Part of a small language model's weights.
Size: width 640, 8 heads of 128.
Architecture: LayerNorm before each block, biases, tied embeddings.
Training: a variant of Adam for these matrices, 1379M tokens, 10521 steps.
Each number is 500 + 40 x the weight over the matrix's rms, rounded and kept within 0 to 999. Layers, rows and columns count from 0. Numbers have three digits each.

# down: layer 5 MLP down (transposed), 2560x640, rms 0.0222, rows 2132-2151, columns 320-479
# up: layer 5 MLP up, 2560x640, rms 0.0253, rows 2133-2152, columns 320-479
down2132:548559570477565527515508467484501551493494544421462495496475457458411502495530475521459484535525494514482518523379544495508524482503507470531514486464514468468519495527461459519487491438505436497483484435420524500486543509502577504518488521468461454528365492478455483434500510466491443512547542499483515567579565521459517531504515507470515531462486472522440548594427537520463473489510462479529498515462475515447499536385492521520429503505513510466468531521500401562498544510506563
up2133:469480490553450556457470497503518561545456560509475507442471519545525456550523460526482450497420529460475492531423518526541509483473501534456466462554461532538532503476500529499522509475537521473423510527562510515484533542513521447456498514539474447509543449538490565482483498459484502539470493433465485509474465476525450526485559496473525501443510501492503535491446574465512556470554529455441513473534507437539520547508412491520483418591592458488481501494508529472513496489491465
down2133:552435458534530471540510345572562515469480508554494461541450506521589489445510462458524533531511543436503417485547510470490489509481509509542482466514478453490461533470472491607412488479531503457538474457474455542532548511591530462469501467501466499498472480495544467517475557489466505467530469535517500526513530526456512461517478536493416436503613488473502509522528503512544448475500547467524498476511542544473437514424520476519528580479526493514533531498490457525510545511544468
up2134:494485460480465545501473475505496543523495534541541508445498566535474543530546435577458494514449522525518542461555470506511418505559526537501517474529522489467472521511577526509450510556471578501480520416516489549413527494446509461551601494530521470471517486510362489501463470545573502562528505500534477597495537458501533501503513527399502465447435527507451488476478471527510491564467540467516466447496479477522545464476541572458426531550445634503497496499475480464458507540449502
down2134:462528490539479539551500410453492582523463535511484453467497408468441464582511517534524455571446518483478457511438507468531510451528536527492533587539478520489535521492476591497504528473540534441509515501482498528490484491477474498517536471550492484494478408521468547502498463519487522488493493518501439572551544490494481497440469487459566523528529483512537511442599493468492460508482441450479473469510495481491560507566533536460486496443480529546478511538547515453533533585480509
up2135:540527439493485482588490442506449558523509482496494517498547489457498503463589555522520559496415494485539544495444473510558493544521515525545474475474466419451521546480501485529475576421466497496510474546536501502529494532483495535510520447499514494446527481461494563470514440544594541534515502590529518480477477445532479527501565434563503457430490504467485511488508544492543488513459519522482488476520455532520545474559458526512475506484529514533502474511483478567480518465479433
down2135:597515480439520532476477475533539517473485504493503526500579509472516498463486424490466490534491499479469505475493524494538487489457558485484590487526514521512527483569461571470436471542624525427469490428498512510483480550489511562563535470508422520553546456529482460472426512426512462484466494552498490457481488594460470548465485512518492547463532455550521576553514541513541560483528526502533502533484549505504471530526506493502565524459457469468482553524582473426508532500480527
up2136:531498491494433483602458477444541500505515526538448528507600562513474581556606533455516463516510527470446491505464494517578460453419456536457436468499512479519481524473536502500488545473479519495469490463447456530462590475486539492470466447509486458535522438576516471516488536554551469454442520510510475513496471524422456588526544478531511459444460595511541495420533559473545462545432555512492446494509505448506559499498515474554489485495541517403478559447496509477536521471413545
down2136:512461499569545568470485545525466498470497540469428485467493485464423504536603545481451485439499541577542543485565418547581567472486478546564493545528468536503528550529537495443545512551537536500563518455564488412498475511516510467539502478558504470548490489444524496490535545597481437433462476531492423517453513418570476536464518434539467470487484485527522508502471493432561541487532523493472568507496523564466563508448450549526432501498497520537534498535536501509481512556552581
up2137:528566511527568474491450448474550559456497522405440535471465543595501447508544451502507538516515498544480578539602459482557522491516514533514445508535540479436498511457558455487476508447538478534489502505471470510513562490454533491538472500547553491473487446436508426594436493465489491472531511455509557511489507492496516599446504573579418486521543458456462454432470458524550499518517482509473519482549528488570542449475485483490470553503508494478552573479408500445486521497579530
down2137:458451519495535513535518502413500437489459458522560572496500515432532537502446525465393437472536512447516491479401544466496480467478547478438609514510445506523547476524486525494548461493484553485506410467483513487475491469474494520484549434478503476531581490518458464532538495530481552531534440513481464479576599499452564412463538511611443538511473496545542493516536485532490478535540511490503498535498551510487467506523472515533526456524498447491506446506510500562579481435437481
up2138:470489500483479451514410498570422533472543482503436515471541494484544528516479465550568509435551522473588524477522468501497500506459471458489484485472489440435442479593548522499463536511535474430433477491579420505448511576541526535449381470404495530505559464459516613534496516584510444506495533378486496431551433469405542459569463491457526472422501598540543537490516508485435565497543473458492402533527509481416533511463452503545418482536538566517555481513518443444523431389516426
down2138:525533426447526408496498643583488454517505537558495544503513487520485505467521468433487484498511495523553537515491529580531507474523456467539518498394423432465568480489553543476499568542573479520473468452506524498539511553539517492581451479505520481512447492492478548486470538504540453494513413496467478432506539505474544471509505388525495465552443596591455502469453496451491544556549477512466469537475564545487514491518463556450434501548474558588560505553517455416501453469492508
up2139:548435502474541591513478466438528522504504470505557495457529499434461525532540549512509540478531454420508506483526490423499464505508499482535515469482470515467519500645493483539482518519562483516493566467453525516514488466561510478545505493535467423457545489468425530482442437485478428479507396507534456464411532524486496514430518534554508547533478508497441440555487432516531482570424516474461491505526440493478464534521585475485482548441420466510481550485485546525549490496487485
down2139:485479567489509501514464512523491525520546478485439485468457540508458509456481456557524553471537494532514496527506529528533500477546530533477545537503501505564554568494528560492487477420467466524557448541466443525522517462527498513496492500490533518507536492497461521471569491452527501536474493484571563496566506509447492532540516479472540505496584538479548538499557508481525513459469492483503500493460540532457485459511495462501462462490456470495475508501447509495512503433493515
up2140:541468436454468486492538552499544497493557501412500491533461497424417488572471523515437472575474543501456440530452454508572538575485556524425460554486535501500430523508546571514443511551491504481475623501504515589557486482557516529459503546536525483488537464450481480526514455493551452488554540439529487516527464488508404524518434470516487444523442496526511557494513551510520419457529553508472483459544489387487555517454510540498482434462529494522489486546463522490522516499509509
down2140:525485507533550462480541450558479561606512579511493541479527468552498439533529466488434475491484441502474499500521522585479520435494492502455501433446516524506552546497541521481514484502476518411489369531538502482457511545510472515504450478474502511477590460477436466482477569457464497526458420450544472442564522519518463433447470488541532460520522459502382496500499493506543527502492454490498491605442544458493517479600467471523515525465541538535502485542526505520426475493462505
up2141:473483430446465554529523473539440482480507507427545503439549446468487518518535426573477551516447495516489460532532514538470555497523513612467464482534542466520532529496448478472495495511440561507480489580504508448510533457515548473565522535431514470437641414537477488541487530580475516558494467512465510462467482420529479529510517483527500489578468490499617486495518524498443501517463545416462525539478451537527531510510506473550538531524547511522477549516512433500524502535543491
down2141:540484571416506464485438457494499492533490412449491539397431525539509544553434446491437486479417481509521474413501506491441509434520501497487512483530500557557429505516600546430472488481403502535410484588551466491486536490535552481570509476447511476481521537491469553485497430507508399543506422497527553502490528488528419489525476518513497461546489514389495531468496559431502525564516464500437499510544476526519506508508549544526526547548529515456477557486510469440483589515494456
up2142:545432467522567488513605457494504484502486537558440467485463551517460505507482402476487448514500492496457542456495447415478488490549451598473469483533478504483565557520505500474540481487464455512491520455512509468491547524477582545489490488430498513426496461480529470425450563522483548416530438509537479530426524493407541496567554503467522467540532496452496509422355521458609448554508522473525509478534467452481548469495580484464488523509518549427496586519467514458451471480466518
down2142:489473475512497554503434471451558502506550589541496417539571474496400483486479513446488587491500439424488446448568518557421456476563468484477405491548486492506472484527493477483509533522510471432546443442531476485504475540495515495506469465532478551442524492523458413562449432474425514485490509485563486474496583435517534539474539579530487511472553482484466548577525518494616469537478536496527569525577425435473478461448508493531516502537434536507431541517465547537493587516500521
up2143:435502494531493480520502482532522454531502517522454509504462519517432520419434529489467516500478548528480503501496499434479550526524474483500473433467536507495488507435515461470487557498552554489453541520493414490468551487488494462491502428508477455450513530512517487467564543552555510481503441482458506537456464455536512485583534530553564533577528544503486468527489508485537481539489502568468485493524620442471485492521544490466493479555509533481527514533539449553405487499476508
down2143:495484525476481524457517478535454560420491434503578520456543507447522464526552444484507540491447486527520510556487424503557501491544456483500552549460505412490508528513452547535522479544553447522488511451480528480514482518439515526509506596457493569517484481461484486486387507475455473512511582480570523552589531504478543452481449470505472460471479462443533524456526503529532514488508545509500477484507418625589451545445436485510517497450485464508496486461493557440590472494488474
up2144:489523482452471507499461451500458492422551429439554520432483481543518489514463536504507480520547528464535543441482500426485465506492500520434504473494486472517511500542469497482519503470483493483386526512533509506532483471494506516489538479479557511412568409525457481510506506546555471519469513466529495507463530508442490520553513485499481585484471541521525488517514436531448489512554524559410469466595502521501529436465456479458518499496506506489561439422536421450555418445488512
down2144:480498505533520506490389447506497473484518523543541491475516516455560507549573505475474448488495584543520509569489526520510525544512501469494459462457468482461502513434557459540540562467479510505446493505580463488516538466475521510536457498488517517535505524538422479507500445494445485475559486486478477428470555525462468527535498480516479504463466529512457506491512528527548453488480495439512501508467439453504507484460454515409466500526459474509517503488511516495495479511480503
up2145:462504496495523577499524561464493533447506501487524529510512510504567574583448477427538545500458570431481498471549449403477472530509421438473455522521464470515501524502511550478538502545481486456499462489509539531457525442501509522501498532496565508536564526604497503508634513525466502529489534476495519493471488540475583523564594477553503468537539480458534463443509549512482559520453568503448462404460466474532494480528364570469479422523508445505488549507509430525484474479482408
down2145:514497488538511540493500537543484433556511497521416477485445490470456507509517500474536476527491565481480563490536436522485561466534502516493563519476486440493524500504511449525572482446574482505446463545526546489498460468507412444443500459511511568450427498381440470530561530513506529523462464485542478469500466460539508520522510518532492515487421438539515494493516462504482512505587448444562473500456459558527487549517479444430565435577481475512503448533469595514473476481489520
up2146:415450512532475524512494519572508471517481533490501509458464479590475493574539466517454546526466524505393525504470550527459484593443459477410408463480469485504546503486534585551493445495472509499492555473469438592473441492611508478431490541521485456437523474522494450524503502458434508476476524496418524536433444520532459507508551563479510452428529544512471510489488493432476473496523464546476424457532520477528518390411527419459426421523472459460483501478495496483421548527503506
down2146:433546448519517487456533485465452549503486443533518452566486509483480514576472479504498456513492473485444545494522508413557399506502528498502488517460592615538516475513505481492457481470455489469511513489451475525565490541495498509514511474561462500480552497512506457495507459502477472507453469478437520447515456467491470567466520497491479514494537461449518476465521492559479546542434506514494514409544503444504491626493559524528469508435497532451459537546478486515558516526565522
up2147:480527517463525465485515481604465485494502490476553493476498518496528449481468525465477487450532523524470551436484516522515482533572476507499535498496488505509471516436571496607487548505565563494488493503497465496501505563492468490546485494532501505496450475535526492467524547592491487516469500481522490466521495500475476450494535474489498482539495488532545494472508538475509509473532497510487477502491560577510538456516506502426514476475495511543599513469505403341474474456535451
down2147:515451498535494522480470431447501541541521449492554528594478472445480475533531500526513517544499553496481455504540483486490532523443504487497499452506571534510560498477429441456544482443432480485468475558439517532485461475495490498497533476458514518417505561471479578535506459427475539483475538489474511531490507511513497514445500458494512547417506518500450564497571461481495464550478534533496529535559474495515439513479464481564485483474538444473422502501537578541469492532495510
up2148:547472503546512457479489522461500469497479538533485457492519531552490492530433535581479475583496563526478524471446499516587514493507471467514574440513471506464519439556534473573540484474550483452448511487517455502515514478523447570521483574477484466474503551530541510567476506534495525494506580517499464526543476534492492522522470470503444448521482505518521479500484515438450527508584510495484435460528485508481526521475448509512535469520519501478527504516512451478522495429510501
down2148:481468453513432601467515508586526489540522498512523500505497490426454462521558484474485521534463471461469461504559509470524482485503523549457503490538491496533509527454502495434461494496458535530539522522475544481487453503465517545530505538508531488555642464491460477535468539479506495471483524467456498430479497534436575500437485532520533503527491562543503484566495491526498521486468501499582547496454517493518507502402495541406499531501514467560467471551480514491471430484492551
up2149:451510469507440526542556526502488494578541464466556504427521441479552531548522586444495520488560625442510440545473462465500485495455516458508490511521548563513484512534456548565464452493484556482445512520492485509479420504516517518537490453530410459525559516537462413539498526454561461541493498472522508489515461445590504484481495473471538529518443511519495474459422550499551459497514505566528440518435453521522504538518516520405478428478527425537443538553488503542474523472487461
down2149:488453508432596533484437497485541501438561484445526546506448445456522489449503552572470466471541600495514490523493486498455470499499476410447489479556504455493510503509518483488572524518478421448506483468531542553476515444466480492534551512427423530480581480545457467534475470503598430585498515488430490477574463429490566461518439473526529440376457465507437498497482504480518546449429549541532588527493526526454610580396470459468479531563529512553519543556582538532426516503548474
up2150:468511517612553512474494579467586513545471550498503533441521531481502531475499482465445456476498516469537421519513470505493479501510523513521495464549508460506522512443540459496477495479477475514486495548478551519473521538501521555499437520430478508469532518506451463551532593574562541509413523450505521514520494466497499526535568558439500516474505462491577544485519508529506595515566543482521502434503406548523506591480517554504541447406524461386479438548492484503567530522446492
down2150:511516457529500488414517483447559528501416506541443438533537427445455514523557501468516533517497532558491456482464489502447497509487469475472487418539491525539537402469433482488513423484594565507534430496522464574567463559519489469459541506518463446519534452530544519491567566552548504467544519439410515527460524533546488462446602580545487519540563532542556495532515539539477606503492542479512468525537421517507580504523483503513516483433483515496485499560447502519449488502553509
up2151:505564430545485524463524484521460532447510556466452462458486501442519508492527494457492450505465550526487523509469548525438597554503494520521472513482579465492493531436546504560449430531545452486494519546460460536492506486519527490479483593466495483448478459551564510523547570456525484516563473470489476484517524545501518568485483541429470362521585487508492442495396543538503520528559504504506480540534484549465499519584456454464516543431565495500493562446504521502526573448556524
down2151:465512498512507492483454449461539505473553512488567402453536504535536501495481579530507427447565438485517539518530525491484541497523578512506519538508440535532459533494595490535409576480494475500516447467502458453505441561419490456470515444517512469425355533432496536531521442522559520518545491451453513492489503481456538528470497536489477465591536582503510506461493550464507469511454463440441528557435442538572486496501418486504522429560486448544531488497470447486563512422571447
up2152:505471480502568483495487427549523454494542581454487502507484539549508438461554531466471545468465570565521464464494460467466546524560402558547485563498522439562520530535503471494526493477559546551441480504519537526539537538469518465466528486481519505495528489413461517504457513508523490541527423514520481459465503494470415530508461560561510479466536541503503577473502429530495475542550567400449446461496487426455502443477478527538570450460512466486506502490533492502419490462556458